python train.py --num_key_value_heads=6 --head_dim=32 --vocab_size=1024 --rope_theta=10600.0 --qk_norm=true --tie_word_embeddings=false --parallel_block=false --init="normal" --init_std_o=0.00467 --init_std_down=0.00286 --warmup_steps=77 --final_lr_fraction=0.0 --batch_tokens=[16384, 32768] --doc_mask=true --train_tokens=140200000
Each number is 500 + 40 x the weight over its row's rms, rounded and kept within 0 to 999. Layers, rows and columns count from 0. Numbers have three digits each. The size before them is the row's rms in percent of the matrix's.

# layer 2 MLP gate, 512x192, rms 0.247, rows 152-200, columns 96-191
093:493531481508472520519494509522550537472548540464466540503501443516436523498489476388587516473499515549459560504494506548580531567590465502488475512545490531454501504464498436526533465510533443515414515537537497459496536517528585518436479575447478486588476486437521527517464483511480460467
101:502524487499538542492523500490493509496576475518558560525498538546496486557470497498495453483531497549472472500579479506520556463444460484428474491518554486468482515507482451585461466501445541454556496479486510481390590558486507461607515548473489477436495493504508490545495521500484515449
104:441639514435511585511522503463442498535490520547511441472514478522399460446532536527459484489534491484504526547497546521444533571563583480491594552508518471379482496462425510481408480514558518545506482454496485495495555590482448503437497473535518488538537531452472485514469445567489498512
084:487454501441469487502468479491518481492448522488511530493462527539491489461525512506539530516546463503473505451505511552498516461503472430591515527452532503446479450579491468489461474496492461458527516547552471474525490436462436456593495530539505464515502461484538528454550480500445468553
096:526495512468422449606447491517540515439537538492478522487502490541515564471479462443487485555512568467480508541503506524470429533495419491476526520431516492460492535524418556538449484450519477489523501514517515442455481449476439497452429466617466459412520514545541381518526416446530513486
085:564512486450529484468493507469483457486483513488512522465501470479504472510552515592485416502548481494566492419455520467461549536400567516467527548506496528549509501500494392472461500502525551529492529507487499490440472479517481609530478530473491551459512490534497497558487556457561499454
098:506476492526458500520540448530484469445492396487496513492536477501437505469493594558443531532548556477452523409525513446529411514491529413522422479462560577497477458460505512521538549496506509461480512486574455552460567463527473524493517482475529491530490545467474503436442529482504505465
097:465555474549505492516482496498561492501493511484540518479505504450466534500447520470548530494484473484437453528484575472448544441462543542572524548516469441508482508479488433520506518547495565475463548498544509457501491516471437460474514559562405478446455465458450457561472478480486478473
113:549467407430459502528457529466494556506555476379518482502446573481438498509527614499514520520511512466562440525518493429531517473502494437502470500522466503514458522529503500549524484521547514490505507560419462514541564463483517543535559473454548521465464495547576491505403472494489478505
122:430522496510548456417522443469528428479467504452601529490447532489467514435556576437485493487479509519492534486473414494542513473526518461449489516491489441440497528493508547610541511445442469506506453456520493487515532499419505479497465512529468445465544516468571498500431513565473526447
086:512544378545544457526511460619491450466555545440491508459488477581498536553492436453518474520522490562500425479474504503494486544488484440479519553508456542515472474509390541501524499471469515507507453550459487511516493506538528536505499497522537518467479519531568499546494518480501508513
107:434454497545457553532537434539522523497490489506523510513555466527537573533520552511513539550555547553539500532459471506434462464503512481507462516466523478514495512496495517571562543526462449542501462480508478511525520538467511635580444534492596435541547511542503485510417473473526511503
088:549440439414556421480526505451426412491535478464514522509544462504548583488450460491439464584509532526506492523488499495477526605492495447523488464502382556448526442482486461487548463534476456485454565561488462489513498503532519478501560579467516490552481497469477471480523537582522437526
093:517519437524493536446503446556509484453496440529537580494589461450455491450454447499458518502490491533461420458516482474544488404456462483477518514490507490487500518493520501539483454489466578557565493467514384469572517452509464543525415534485515536478498438510532482560471510458480489500
092:454489503435449487437580484516548437416511553522492482464486497521493551390492511504581450522555554422480476445455471466517461493464492542544580532485474480413497590490458509516492511523492521550512482537486404444475518531518507583519469501472443608516546518490476568542391480465456546486
087:567480528525517467524528530498486451410508532502442515505481480555488527551512573565478523478491563492476546507538492502437543499467509478499526497545426524446497524447460535519443479506533458536477476571483497564448520525509546500543474523566455510562391509484481502508537492453534412480
118:451489467495409497521499469528365611471485460474533469501493480440519518429470454517496497516515396526496483515503480529542514482456555511526530468458493570451461523466531502494450552520504495496476547443527493551545502442464474495545477561502550522505441466455473530544474488479443497499
098:492493463491545503451549449533482580408572447475502502457457491576529387570489491503454568539546508520470571495439512511477480550503556528533594499555548548551470488470492409430512510496519501509488539511465498436435540479541508552446470487503508492502530467482512466643485522508517519498
075:544544466465512447485557510532476451532545407425471470547473509478435482462496472503476503522523482494496469547498456503453500568454490499438530448435481501539552580526453546513450551429414484485507528497528515556476523485549485496577494493491465431467539540485528460447544509492492573528
101:476478550520480511395510564504389439523592439447538539505454554492501477472469507511560447481550451506516477523454437438480494503457494495442554582480534516535434466492522478549512519470444461530472440481495537470479444472575418482498544513516498605499453594549470483531459500428416447501
089:490452474511555534492548522500475515397497482510548484502471489409561530450484471574430504529561494514494517559526551480468492526541599461446589488533474522534524540510541511525520517453547515490533484544526496476519487550498507525522469540521461529525525534475516445483526571472511541475
106:532574440460467389487433482478493496483553485579481543502490475458498506465478543491535481511475473440493496450463477565504490559594514513495540475498542508458466525516528492549491518548474530522461612565498547572458455536470483499529522474434488497496536499568551548505514501600523468481
116:546474531538520502447507556428536462505522553540547479524484496447484506455545536557440491502499484532492485448538471502464441597485517513547483481521365430439496418463406469468528523423503481474494482517555479510511516412421486527511469549457467521436482537503522433530498507524451565515
065:520466485480530511452516452485528502406537483451489495519501477484539589498514440500514578542563546464554433468466452551513561512458471533561473475482464485542576592534387466454540528468426486504546474484434443608525555501509520486517548502469489443511486534507497480466422481460503552566
097:475477487411494595538499453519543463531500529490542543522526503477440466473519491533469482526529504508468534503429458458521481491466504438510585534540494474510480585518557431524495543430590508481529464488525550451533517486450453516510488555541481524507463415537437510461451543493494480478
078:480476546491513438527536474494522495455554536506549515522517506443438558532530554549471509524518504512533508535489519528579473459487478451437473494546493460459515529497523513521508543502484575452533543530495526489550496547472453491465523513470445485614454484448493509553518460527435484565
110:521488503540444507514473458486473492532533541492456494585470447594544554507509523590497514521539477496445539502545453423469507515542457460403486507469463479565482472515478536524549501538506572477525492409559468557432450445391521471449483502549564523511472450522566484511525501506533459522
089:524500475441558495529493507494515530516554433520526493511452479435480506481531494505446600435448588513574421498553478516551473528438562518436472530435476490437485485523483488477476513452514500521497456467549549488462520477413500452491533518475507442542498502470458474594522470495548428442
103:538502500488542520470449462506545421564551484544516509468508512501468500450516470502499553501569525446446461442526548464458522555537627454459521488434461433525525556519515447523511477510511460496457510494491483487460446513488459581465480486476499491527507516454489410524473401480505481537
091:473452508498556504521598530550481474482559488482454516499529486555477464527539457461466599431504501483574506518505468537401479550470585476488454534523589523484558522519447470546484532430507477546487565457465481508505538497449584553508513527498444583514450528477562443531548495496489545514
103:421431547500435486526500528467471425498545471511550466494520537462534516445495463572476544506511511417500493545523473499530603535474487461479473561504442504417457524473519472493453534494461533551532471496516511498503487489451472548543473482531479504560504494567465489542495497500455574574
089:493561474432488427545540447481508544514503487526465426401545517483490479519547514499445543520599567457489429493511504553617367535521562417522532519484436411498415450497459466521496446574449495524479505474486504516520453531454485577513456519477512473510450609466533542534492477515459467493
082:489557463572508489527556435480485508505548502518502468513468482454519532481444474519473454576528529505526461534474514506507523527493475418466551495538434504422520480585504532524525502550490418526482515524435487493469523517589528511496561447439540492592525521449487485510474522491456450484
114:518539500505586460447529440459492486520480506487523488436551565598447472520468506549497503496477450510500537426399479450534489598503553483562476481431560501520533514542467502478503484497592521485506489473530527450483503489537551503513502519544534468547526458494445536454418459481491475515
107:489471528473561471474510491499595584482544417511472499440441561481479555409504543493532502504523515540468492495492489468513497442513559485443520472482513542504475541433451570494475441490540491422454472522512473525485549481511465524564515566505525469568435487506486461497509518483468533533
089:524532457544522464470511472450481485507459456476489488399461473547539518541397537522469541535516474444556463435493507491522420512509518460509479539496467494455481485454430455580490496509567516502492486469565457459522491516475498491530473493469524539534539469517515510626441457408531466488
118:550462543454565421544454508551497463489449533559493537547518522524527484502488595534495516455476535483535532507544568448401517539486507508552423527512482536493513521506500499580485483478501445470557494552505427544540515498472419413526546490471463508484443527540564456438547492556432444503
080:541493568524509428523467485417529523550498505490525498468476406526461517521499596485560559556548545570466459517437578478519476494507560534586539610538526454500455450534548497496450554446563501463519511533524555532460526542522474524512479520549515540513467459511478503569465538472429493473
088:513461480486433505509495512471476446451507470529543461443543519436548466394490456511519488550501526544479572521525492465488525519492511411455555507519552480480498447500509480471488499430483568600524496543460584447530530500519438507504529502476504513518531496455469499554554522454528509498
089:426529432553446501538573523490502477487496514476547521488524485442462471493478482409473502468537509515460434500479489470455415502538551548488443388457514470514518481521502518464524503490539542442474483417520495469420435507573516443502473532511435462519464482576549496486493430559475422501
084:508434531526517517539533525507488504525499493424550536472534483393485506462472493554588492471483459512469557502533477497494500494415529472522508561502509498608530491534443482508495505576509441504432456544488519543487518565474477548465457512461510488516513473533509403533409503480462482463
093:532462499510487496519464427513585518515444578383485539512506530535439444481443469484465454488502491530510418426507489529512452539538536490557456491534501518509517541511523530492548526472460499484527560473538434489540522441493518564530506521423610475525457479485565539476515486547441392443
084:531512448497556509533440458474521531485522497446417558525499501518419566562479474563543522579528444534505508529512449474490522531488549528500478411466560479459557536482492505496499437557488489493492486570488418495433545498543483600458458545533522495510519538446483498492436543425494474519
081:528500492535487474482496497457484478462520488536433499536489536561519534512499494454570442491515467531478509504533502471510475410541475460463578567514498598546463499483509522500468500515507584473498547533461472526474475519507514497546499504506511453554587455509487433546493557460552485496
111:580534489479504528428482442525477585429491561491476434500499503473570465486484486466399606522505486493497498480479464431477506503477535560581500463467463412468528435499482471476507460535459504481474615513485450487433407556532569503555471523561492502560448500564495516482464516507442519500
084:468530525535509508491450510485444503588537456487455498515475509486477492521483466507477551505540488560566465521486496466545520482564446479514508490536499495435566524545501493518587500424544413460415536500511452475523544495525459581531508523463480511516528492455468526548518513443441481488
103:495542490460466493557490533497538523447438456443501537545507534454497530577463558468516525484468449447535447484494508491460505524514524499489578558499539572433435489434436505441485468538595497544478463518463499482440500509625493488468505471470473537495465522523489517513443440490434519452
094:477559441514472441550536490455479551567504529497514477522525439486476460439465500570533432508425498517502439556501472520554507486472537469512440534458531485450541470516458453515518452492556531555542507521521444438491548458521505608478515508452520490478539447518506472487409522520436557392
118:482490510421529441530571462463498522414498461535505509525483444521502486468495561536561516444440460451449494449517426559500528460497536461465485483494511553445478532432502522436601528520480501467535503471548553505419498493521470489493460493515507563492544446513481511474421523432463568496
# layer 2 MLP up, 512x192, rms 0.246, rows 152-199, columns 96-191
096:518571506520496506469534522444550457494408619589488497467488449445540519489556465500425503533417456486488502586536532503481515484486475470442461528453499504548526447521513511491474554559589547551493525483460482488542510510485478485485511473507526493511537511543468433443530510535443484550
100:496585492531507538526471481527521584564514516489510549457523533569514464595489499471494525496471483520458519511564513473526617460555501557515473511489513495485496478507481474591481458455443543451545528466453408550462533489448502460537514539516544492480486500510535488583548506514451508473
103:594457501492519529586531495576554464523570487495525566486484461568496489528458421509497544534504546495500511501462417524514559495457484469500404470486464509514477533503566524545547483502484525461471566452520591486491466440510454498467482468478527561515477443497502484443577444464512510468
082:447497570515492477529516525509492516513459470543527492481505583490469512511506444514604475458472512507490456543553579484577473457501508545447547472420477495503495464556495438492482537503475538490552473584506563488534532438497568428531496494498465502443485596569489510488460477501507506533
096:534559435481543498452500531541538470467507488520464492424522479455522542525516574517489487482493538472467481566599475533482501506465481491478484488464473484519431494517441494491490483425515461502451516460592569453531531497553490507464565513526585590509469529581543496458515482554570461533
085:525560445494523550436470534418471473527512505499509546458494522467560480457534470475492535434487559515544558538531517478455432493550558452436488491556528447483534513492537501467529442540497535524527556448418466451514390573523488467492520528483483528503584522537455423516517490492505540514
104:516466409509500495528486494518519495475531452511538421491514469502416446438500572533470588535513557539487520512514514522499512496516542459530452570484572534536455486448513497533454534430504493450538476463586443557501536459549469557462553464499487523503478478482448498495524527454418516466
097:503532501526498495453464515503471467546512540510462595517562469503549494532549486551503465473450532439426500487465523511575457477631477486409493457521530490502498562499530535445484555518502484522441478544522491447471498544553515482496463434452425450501462517536510528518517474533567499498
110:493504538480499413435571478531492436534472489519552490484497544498557473527527473476535439533590496500485472494411506482490541579582480494541530461540499484501585498522533490471485513478512469507478419592470506481469494519501473487557473530488381457495458605521499482481498510491486503503
125:541446513492456540563503495542456530538565497500448515551547491562517517578448410517551512516517443468523495496477514562443505489477496509564463457461540561502402552523492502533462467547497531509484551529500508580495524437520456531495437439434560472503507486473493482522580475415478515422
093:489535494531523464526472535566495463499541555494468466515506494510539526497539510470476440544524453559472536485556535598498530467482404516487533545575520469538528515512462600498486592469470577495524439463437542449532473452503495521520504490501522517470499561486486526468497502518440504492
108:522508505503530510445496506614443536568466522480456491466545518531427582505450519490553480531432456570511469450483514490446496495460553521542545552553471535477488492498500544596500504578485547570543525496522496526481520496441470552516445520532538584462556503521464462551485554484512463449
086:596484495472536436526500521447503421502569469466547516490491467489538503570494456513510500585525517481548500439444496466428486569499488415541537478567433549475534442415499521453486520477422381492539499482490512484549536492552532468518562480506526466494500523511489476449533554519508450506
096:528524524470519447578478516458432487529491556491498417491414504525527470535564571455510444505504496424525516564509445556452545547519497506442534456507499503523511503494483520451450509536542457445442550526420566489490439443547495523467559468463503430534493484502437466487503485537544500569
094:462480447472460548459530497489521471531575516563558473506504480537454517528493408524519513561491462435496426543460519467436545523411409539476544486572500490478468508494531440493542494509497441565506478476506436466452492542542509474498533510540488546485483447488513476482515561578542490504
085:489487518500466484505483526547460475486456523508440477507516522544509522571510571521471476449536502539569514514541480459458569429442462509569465505456475496478542499486439557506442529429510551503467504487482431582462510503497548478515463501534483558581445436482460418520530555474563431472
121:519457559489533455489445479520574424466547472601513551519521541532537508586419500477528549486507494489461507531502548476478566484449473517497450516470529555543507488439454531458503504460495496560477494542423408409458523472575479486481462471527475531494486558551544441420502481530539506517
097:482545475486500458486450531497508431498488500578497536448507441451520517426546447464526482488466519515483435528586503469460506452477431440498382502465458480434488460477527611580464477514432521492522512463473477461558513530462474444498526451470495513482470568546553569444514499476437491519
085:546448483440498465520491472440482471484479496546536443459476490460473565464549542523395594487578525534492484471448515544523467455453476547516503492491470446443515484418460464477554556473496562497525527515499490550516562451501530461484561432406475512485519524474497601540495480534447431537
101:500506502476519482552460448512547562533531582569451443451543464512489514547550465540456558484454552449502538486500541482521482500563483516540429431529458494520549521475443523426496509467506500420544519492529467532515559515489575544509480473480495410544558429486520540442504515576567563508
088:426453497489514561487511493565456509510462497492554500429434515521491552400502456597445487539564471480453512512531487503483529572570571560480493516455517529529484472557503536472536517496486473499539469553498512506499414575521532486412488513517525500495526479513482491407508563489517476484
104:496468499505532564516524463531435472504488500480458573491499535526535500520512422550503484398487554502575531525482518458456468452501551510566505508481513555545484589467511525410510492528460460471554449511486469539537505465541498445582492532549524506471525473493575551564494577448519542479
111:487488488460469448483531446562514470544469425441511508553479519472554545521508492439540553486499536502562544508506571580550478393524460451507499503506584532530458507502519547523503515500507467448499529410503552423514503493517511486472438496570541475484501518532542535482542492537602496506
070:536447556495524448510518494472482483563493556503554531449474400574456508591454523478476524461531536479506536458473501514543504489502479497438470494505505570422434478476450507442458467586598521544484530543476525447543538483497528553518465478566454552527475396560549505526434533426535496505
100:534493506450445466529442519577492469419481461494509485564500506542448533449533487502548499466464458503487484544468458502479467511387527535532575461442594440486525450503483490517503480477491547462590480522504601489491451468501522520531493568461489515446578447499500544470521466490485429522
083:504528474484505547532471477496518499549472430553449459470513492575533561500469476490526440515519493482479479477466476453389506547503451500575497446419524547476499488495480489517507518538569409538479469500534398470462563438539566539539443514538570488390505563526490501473493520536518499429
110:471533519540401534613460513459438570488521504503470416528472417529557508482461546599531459587469480434509522487529523578412513508497463529457518584576427487567470475529479498523563569499520522458519486552518471476463447526462492491551502477467486495528487487493496504501503492490484491465
095:482512566479494542501501538489528447582494532542474520568475456502554533418412459480477484506542491548477429431488535511498506504498592545441510454463473557489525543515548468491476474441558516495514444574520526541514471558502463446504511479405512488512614516542491579505529502534513527465
112:543515505491536531483445473478488461546536511477509572535491538452468463445520538503533551462548579518447525429542507449482587547551548479506506455523486490506529503488543541509474498464552460523420487577516500507458446537463486586499461494459466532491527506506500450543462423481493490418
100:479513516471583412550486529501491514444528486476508480485508497427464475506491467522475501536438493544511463478497484521444534517479464499533471564513429544558477512472468433509539556509549515487532546526433560458510478531523544466483511458463483424527501525436509464455527519494552495471
105:492553499507519435558511486485501502491581519489518524562509408510594513529466506539510515553524571552565514500490477435490530516553464518497466508500477529426483501451495507467523471454467439439470529481509549481494524523502450557498504458538475521450530440448504474538528583426537556447
083:525524509500472535545532461450514616522573541505461460460510601540491494512512511506616478517529580490459496496477504500498497581542542525544567466564524502476528498541444486531505478568516486518401463490475481551461514530581553503523504485518504486483506516562454500556525489504523449487
083:522480530508505548548475516508420524481514516547573498533509511518490490504465494494471506542510526455460483456462461510488482516533551508477473514537519473515486574488505490407508543521508564508494514520506448542463452495426462516535449471561577446496504543615498473515512516461550545564
110:487537531546518524407495525551511483538549525539512535511472510442509513507496557475461461499459457490472483508532508405525562462500525504487520467515516471460483487496541483490441506508555495544540531525488530431491559514495496495498414452545516499466436431502454444483537500448486476547
110:495570482470503485513494513507487541507570479449490569447481498423487433441518511508484464488454495488412501398430517462453527437504523513500508544507474521430522524490538553474509488455438456353505515522483464530431466464489455553459478497411522506528445506507498506503489460500482552501
093:450479516478515527522524497488546468489555521565486531481527535502545491451498511498489459492579491487584439520492498479501522527504480474423391444530434487476432493540452517567515505544499537462455492565496519490502459480497534498489517461465516429547494525469511510500486463500494487496
115:455484480554491479547530565494526480538513440419525541527511510494499520567517506472446503482463522519485478510458439477576467515511432469469521521543581489505524470472480574437546561523531521541448516478492473451442571580535506541449495546535489531527462479455557481531536529448513524438
084:482517492453490502480564486480518517415479467442474526528478478455513440510532468513483509516546500395517448456529580525498477503535383451455517401531488488530493515453445472456511540471497530495529491498438464480480467433487524431499446564494477487510485487517506474513495486468496516489
083:545521538547537514499487505435438482372464515501532565556492434473517485516519502475528509441467494478457539544482466515498517451509554569489476557484428443547490603458495583562539494547495433534510484486524449517432470527407539518572458514531447511513456510517529484513515527493419494465
087:496496497429484573455461493508489537481392560506468444535488548505508518482480522429473474521433471436517449535528538461526542511561477473525513526548518494480478499482530571528526514488504527525498501511434565556494425474447387477342527503488492498524535424512484505514463501505509480482
083:475522506558518543498427501495532493567440519470496529438482553474498510541497526439415520587454483427518507539503478490558547450479491550417504457485475433570443467416501519466536430511526547436531463470455491493508514483526455495495466470448551436528487460497494526415493459525532492492
092:533543497437565478515466533499381468499532412525546494517453478378517525516530567509550459451559464494508576530488512437552505474454467553446560490498518475487511500546453422532436473549527470584467436529504538421436470488528472449476509557595439503501503524502491443554491551454529529574
079:458582548453496541489485541551510522470447522495461519433507512484577449444508494472515458494484516501489499520506529484423521517529471491437592516472477500530512543506518499503509513475535485534478556439532533498535424495487521368549526486498520387492510417470534481553495523549575556438
086:462506521415489529556471537521519492552472522436521516494504526464530411464476498524446464462487540448434456481487487465450488559512613528551483575515491519504552502465486462444541569475474451534424540516446449571467559554496497443499493496464513536484543546502540566523469510506517579413
115:521450511522474503459559445519471470514459560537495476521415502497496413446429499492444525534522488472534454517471523467502512455522570566550479507411504518506482489503526452489518480515442492524548553550459478498494489511469491568535512559543498498544422496575461461449480520448492502453
077:566507498404450601505458495523459514499493451507440427531507526471470459514510483467555526552452492549445513513555476432506534475420509523492517502422527550488468511463513567461491435516504480493548516519512516524480475469511519556582569554460511501384550480474483519424498492450491512542
106:487375527515563522504446446515414536504542534512512508457468481539515510452533476505525434463466575513386542469479453527447560528451513556522465441480519507554573481522517531486523514549409497486529593528536533494453519487437529494546522526535542508466500453514477462559558544486492419521
090:487459539411538513519564454475604500436500503507493484516479515459552537441520542550512471472477499525516450489474471502510456507425547525458480514475530432560467509559473448465505392569549564532609526501419567456504500550475596537508510490446444502488509470492486460513438514511482548468
# layer 2 MLP down (transposed), 512x192, rms 0.233, rows 152-199, columns 96-191
098:570493509517570561550622494498447563517476455527525494505501524465529465508436479459471524495477483466548399571520509399511460458545489456493491562495476543457579506521417500494508549529485610517484522511468475552494510585480442524514529463527430503519492526560529493504499462553512567607
105:479491483491546459526523448497461469520532491472468470468471504452537533487584545500527592537391525516451499460526493585479518495510488503493551581491581496482448454527483534505438599483463553457536507509552470455513546518450458546485521432477522496497517488563524461546533544455499552476
113:507426483540515461487515514438462456479526469515568507477493484514570553614491423523555522541474539465503517479499491507609446449440460472492456425553463488542464485531500444437505493537453528450440489461566519533427394485534501522550516569456487515462477428528542480504557466472529539495
083:508488533638522505590551447500483538439463569530466583482462541495453524481557508423553483485505489478531467545573513493609528532495455468484467510500577430471465485549499511489535491427449451537481545520503457621500540461524541536482496498475516507467472542475549492446511473489437489565
091:536481426470506500530509429431514494454491477462496511509496532530537527455545431507487498532504520486449539454526561477529524517515534488464496514485462528475504491506450523436500503539473527538481531509507501588474469491532581425487525577531481467425556444406467483524539478472452503474
085:540446484546528474501503527494495487579437534481536492484574498477408466515573551448476516553511457508504487448440531477526481486538505469511485541474526443534484567534544482475465501445498478543462498535522487541555506477515428522474454564602471565520510558465524520555434431501476473506
106:498504438538480511492487487513547472430544449503510502489532418464476453474441536521467544524516508475529482420562497475485455470536459357532491553510556539460530412487525496529497549494522451460503432517592510513456530531509461478429537502501515487471471441473440527442511552443537502483
099:520507499472488501577574505461482451447431522463556453508477470525553499492450463492493567496507529491545495489590434591523508500557534464488528481489520481415543580508489420543526572580494481465488455470423533525492431494463485526558479571486489507490522456557558520538525496499442481497
105:524481555501464504469510481460486453536484452478553475493499561515531559558508540430476497449512517538505509474550493531554479514556555440492480542509504539522507551543444539465510528439500428536516420498473501477510594463449514509523506551572460491448471443587498507489486504470532522515
117:556486539472463519544471544434462551512530511552521493476509471500535546519457418554522558507493535508507453460607503473525512496454503486532460498393545603526521478519558448422440464568547553454454491538499521502482496546492470510446544461422491474489517488531452492602520466453506498458
091:472495572581479492494533482534489504546479461457530536469518497573496514525549469404483502517479485491518447510398491549509481464522498505586502449471601511524523486508439490465536482583458455501505522494459547570586533431459507518467529438481574493514457502546459520511392500492437481464
105:438537503565492522405520496569478491447495497492494508555497545471464551550452433505486473445496443462503509488540508523478477417456457502519488497545479553474548478484560463520427411568452531584493427542503488446473553542470531512588542451514513503494486532566471426487430477526543505471
095:490565558524577445523491439502530478537498401452477458520422472479579447513536489523532428518516568480502516477540485472491446531462488472454481546477540541588529538502439491478491442464473585462508485585432540466476536506533481414518511447491471517431479498557489449486491532452538501519
097:507482548456543483518472510441516521501494577457437488477453479474527501523578523445447518428531499447503433530446493509583525505548480535488529423522461561511475518470498522474500545560456474495443566527561487497483454475537467575528606485535534475516559485496440522473410496433476548507
090:467498436420430532470540454435551502507575573490545501499529435507468510493502499501406573468513528455500410536450526450467480575481437517513523502467472503449453523530494388501473569548490488524495500442521431511523482488530545475422538533498390596487493551501442556462525502479526496452
092:477499550426448548517495565470422522478532501478506537575528507493547479528541466539442531465450579466490586473449453506533588475580493509530496506478477519454505540523592538496524510438508498561513508469484495507439455503560495528503632539488547449454524594483454433529533554477484485564
115:556589549484544481445482509456523465472447558483560474508441562590517478500470510458532533506553578529516437439503532504426480503469522506505499495480508486514533520527453507505507528512411525489522516492487490507394537517525505557463514513512504486435535460544538499428511462519595543460
112:558466533522465515463491430469499469488473567460521518484554473473509514500550546530520523489533472468504519501493470406542532465492489411448444525455460452484459515502507509479478419485481549468521500482454457520515499546487447480521510546506533494490453478503484513417553495462468532547
086:529535515528399521399508517476538475565459546549499495445519445487463361423468496446512463503487542524450502527510478516587479533458451488537510479530482532507474570535456514579451512535543509558474509508481453510422463485542505503418466482512429424469525572487525506499491470492462527570
102:465548494424395448583538417478572528490485534521488497513546529430526503519548459499572520480497489520498596474504526523554528501462511582475496552502475470446517485492528594444461492455478531501543493538487450446487502515506520469515483490476612531490530418556525485465524500513476502527
087:490409497488468461522502462508446484522506536508491519444565475497533521460480504530493521519475511563510436552481482542504513496499470546514487485497477491508508548475525541461520509429551484497504528536531459467413511472414492585574487513444535561456498523505506529477516457509543502425
104:539578506433423521490440514464476470524526417433507489512514492515479479492532471519460523546517484528554481418512473482467533500502528493449421517576470469582501500547487462466567425521494454477476481455505535450485526474493544465575541508516458474467516428439464499511548507463489455493
111:508558459488479471480545523494500493502494491516495515431463518537541460503514452462547565491507513455575552505494544459531476400519424449502476555534486512412451513514529513511449482489485462491476501472512566543503408571538500498572569475503452472509513468550601563414442499512461473485
070:543543495494405501508489571520464512475472439540453561439452590453531462491496494529482512526479438430494487486484455573526440505560462502440487525517455486476485543418439535473443479539457552519480538504496426460494541434454587427548470463473480513491462563454514452578534498546499494504
093:597518425499522495488481432448526581466574483517461482555580502473458393452519488526483454531510578506468439554539517574486475514447435530487407539491536494510496530396548525505538497499489522505484487506520536551447460499470507435443474526473473462491528506549529472539491463485478485429
089:536480567513531438501529480537470525475541549526491535522528529536536462567460470511497552589528514521499483592533532493545511518527531468505510467506498427500488606552508505465548511461513506495549523546503504478531453503499514417421480484496532579523405458530486520432490509473471413563
110:566556496560519485534434564526546507508480514521503446567534446482427482479455539544434472521406400509434558522529569514442560552499484489546474474529492457499438600487550560506540571529538506522495485438461498507544462475426521485493505494517556511541467458519457499576562481489471501477
099:461517576522455513474497503538440490541481558501495462499480457466599531520451543556502493444560490457560515426471477503541448434531468478504510520476457490490546519493563514524479453493542482482514490586576581502441482497522529442502541520552510509525539429474438490506510506465405529505
110:458517528536496515504488413459472412462476535543496527528492487521518476452558469487590492476505508496431487482524589513475534500460546503521540477431500472445496492512406436502477442524507451481435531510508511429529480456444496600457486518466462516496465501490445427499449432505523537486
096:549465500517505524526571465546559543507510473559485494487480525573487511534551476563534495527524502472479558556525463474465457548492488494476420533550616458512558466553519449548518578464481479446527538499559449514543471540594460575458507504472525518481492498445543494502466467518486488494
100:533516464451450483492463511446406493482553482606545485553426438545437484582503530523447529483477528579437482555558499510455501455475568483486466534473478498499488537534467545486559544504520532424476573475507463484434567464521487527465483456476502468490466481428508520494524494475548537481
094:554534554469508410582537513458470504503483488510462494505513534415478470464464537450506461498596483469495453524471477605487469556425497532562567513416478495459501552532516467473528422462468466580494478529478422496483471582519484539453417458526519492471455553481419485425497468489510508474
081:519499508549460519507466490493481389505453520562525503546547474564568555468468435533465497535517510497465457524500468515464446584508502436431472481513420484546455538518485551450463524473527495514443480481463482462481443443525489492517516477486528544477543555595556539506426516452440521499
116:462494549442441510434520486462503462469512543511526505496517501517565467516489504518503466541571511439419508481471523505502532509444450568527554412468457531533503521465500515509498428429613490513454440543450515452427485514516538476491525496526454520476465470511452503500469543497448450571
103:497522463422561519478473526515543530510521463506486519451466430548397480441561486532501455498436495549532505451460499543486533484537435550501479492557540456499529487458469540461519465464521483432450499494486446564459429535492507503494544523498514462524520484528507448555530499502463525484
090:481471559572525466519486483505481501510538472564551513513440550426559482451506539479596495493433491562549501588461469640513517492544448497499478516468466457513502531500507540481522545462506477470485506496459468489519444550501410486518494505527493522504519530476498501490465513475537446520
122:457558464563545518565477460545498454467527539500611526520526459494512503507490464452532497477442538485540553468545447512532472505580474481500470473489465440469447500495403470485535495506503443494506498467535552477554527606445542513469471481540579479538527456471508437546410490435573521475
083:495522492526476575543481492543538560559458487495519460422491512562527483482518520502536407486531447522521504443493575551480446528532553479517506489547458488524498503493535442460476526437415473538506516504530557467504501485544486491573506494474599522500447471516562518532501530432461406545
077:399473543568550463456525498530472419430471549548468535513460492468496486514514477504520474463512390570486487508504506496423477511512561485507463507493456425536490515502530541554519554519495456428476530450510467576488548531512513499500467563525475457521535558555530505486521601483525468480
094:559514615498529456510515556523543473526466558524481479504496523544450489535469530523448517467560506531469520476522509550538481493476399481535519487477529522441487430429516502508475558454607499478521548444444474434530469573438521476440457472494545420525491489495425537494601483507525494436
079:558587473489437507477512530531470492458446433438512493461407477543494436508494398477431531446500490490519482530491441494539542469480487512473483421508470515496552533453505552445465455542500577474451519418487527486447438531555520548463563419485510493442421524461497468517498525543522509568
100:497521553576495518549469450426540521498422539499467490531507475557523446491440490454484468531527463507482504480470509597481529513449522474495508509510468494550543537423477528465500473446528500541494549529458542551495514435514486584562493532543537520517479496538494452433532478521544489421
088:445474587450501440502490499508527533451513481451524511455540544460468566561509483539540492467423531611448500531519447417479525488503520449484505544505543542521496510584432522542532493556529487530470533522560525501483503481509503551458509410552483467457451465505521455490504461494514585439
075:551520467436462543540508493494452513556501486435444482538485437495508459487487536429551480456484522462515452595497484509502391519478499530534522576538540478541482456529505524476560518438577398519426518510523492500475424484517537523536505581487519545432508483502516616504486495496493486525
116:565527459517466526450538511497483570468485522476468508483514508470519488464437492506463571489497470421480482386513466464544512528487478562528482400548443457562475539488467438502544423554536524577535558522494502423445457488511522470569509508467507509450486557545457538504442556457526504540
079:415495464422503413497540455418424509494417493533547478496552493490508462542437455452512492539436503504430521499465435521505524500483539509486468492506525568565476553572465465492475493509575443534518590510500557569452525415530407507528576511509518510466462488577542497559438474545522605454
109:550503475479518453501543504499476433497491558599420482447481496530515474467468421522484462535564539529534518506527422519549463534506548476442500438490368522575554545467486462440487601516453484523517494485462477600562488477480513542546471467482483566512491459562503502519493489524482427512
094:531491446467463514552515529586544531426533437440436481476491496475497440493495574552513436495465485555517490446477548477531488567504576527500458439531486500539408513502448474479527537466436509473538564536473504461601580525540543527508494412496481529455529476463456493494566475488476470463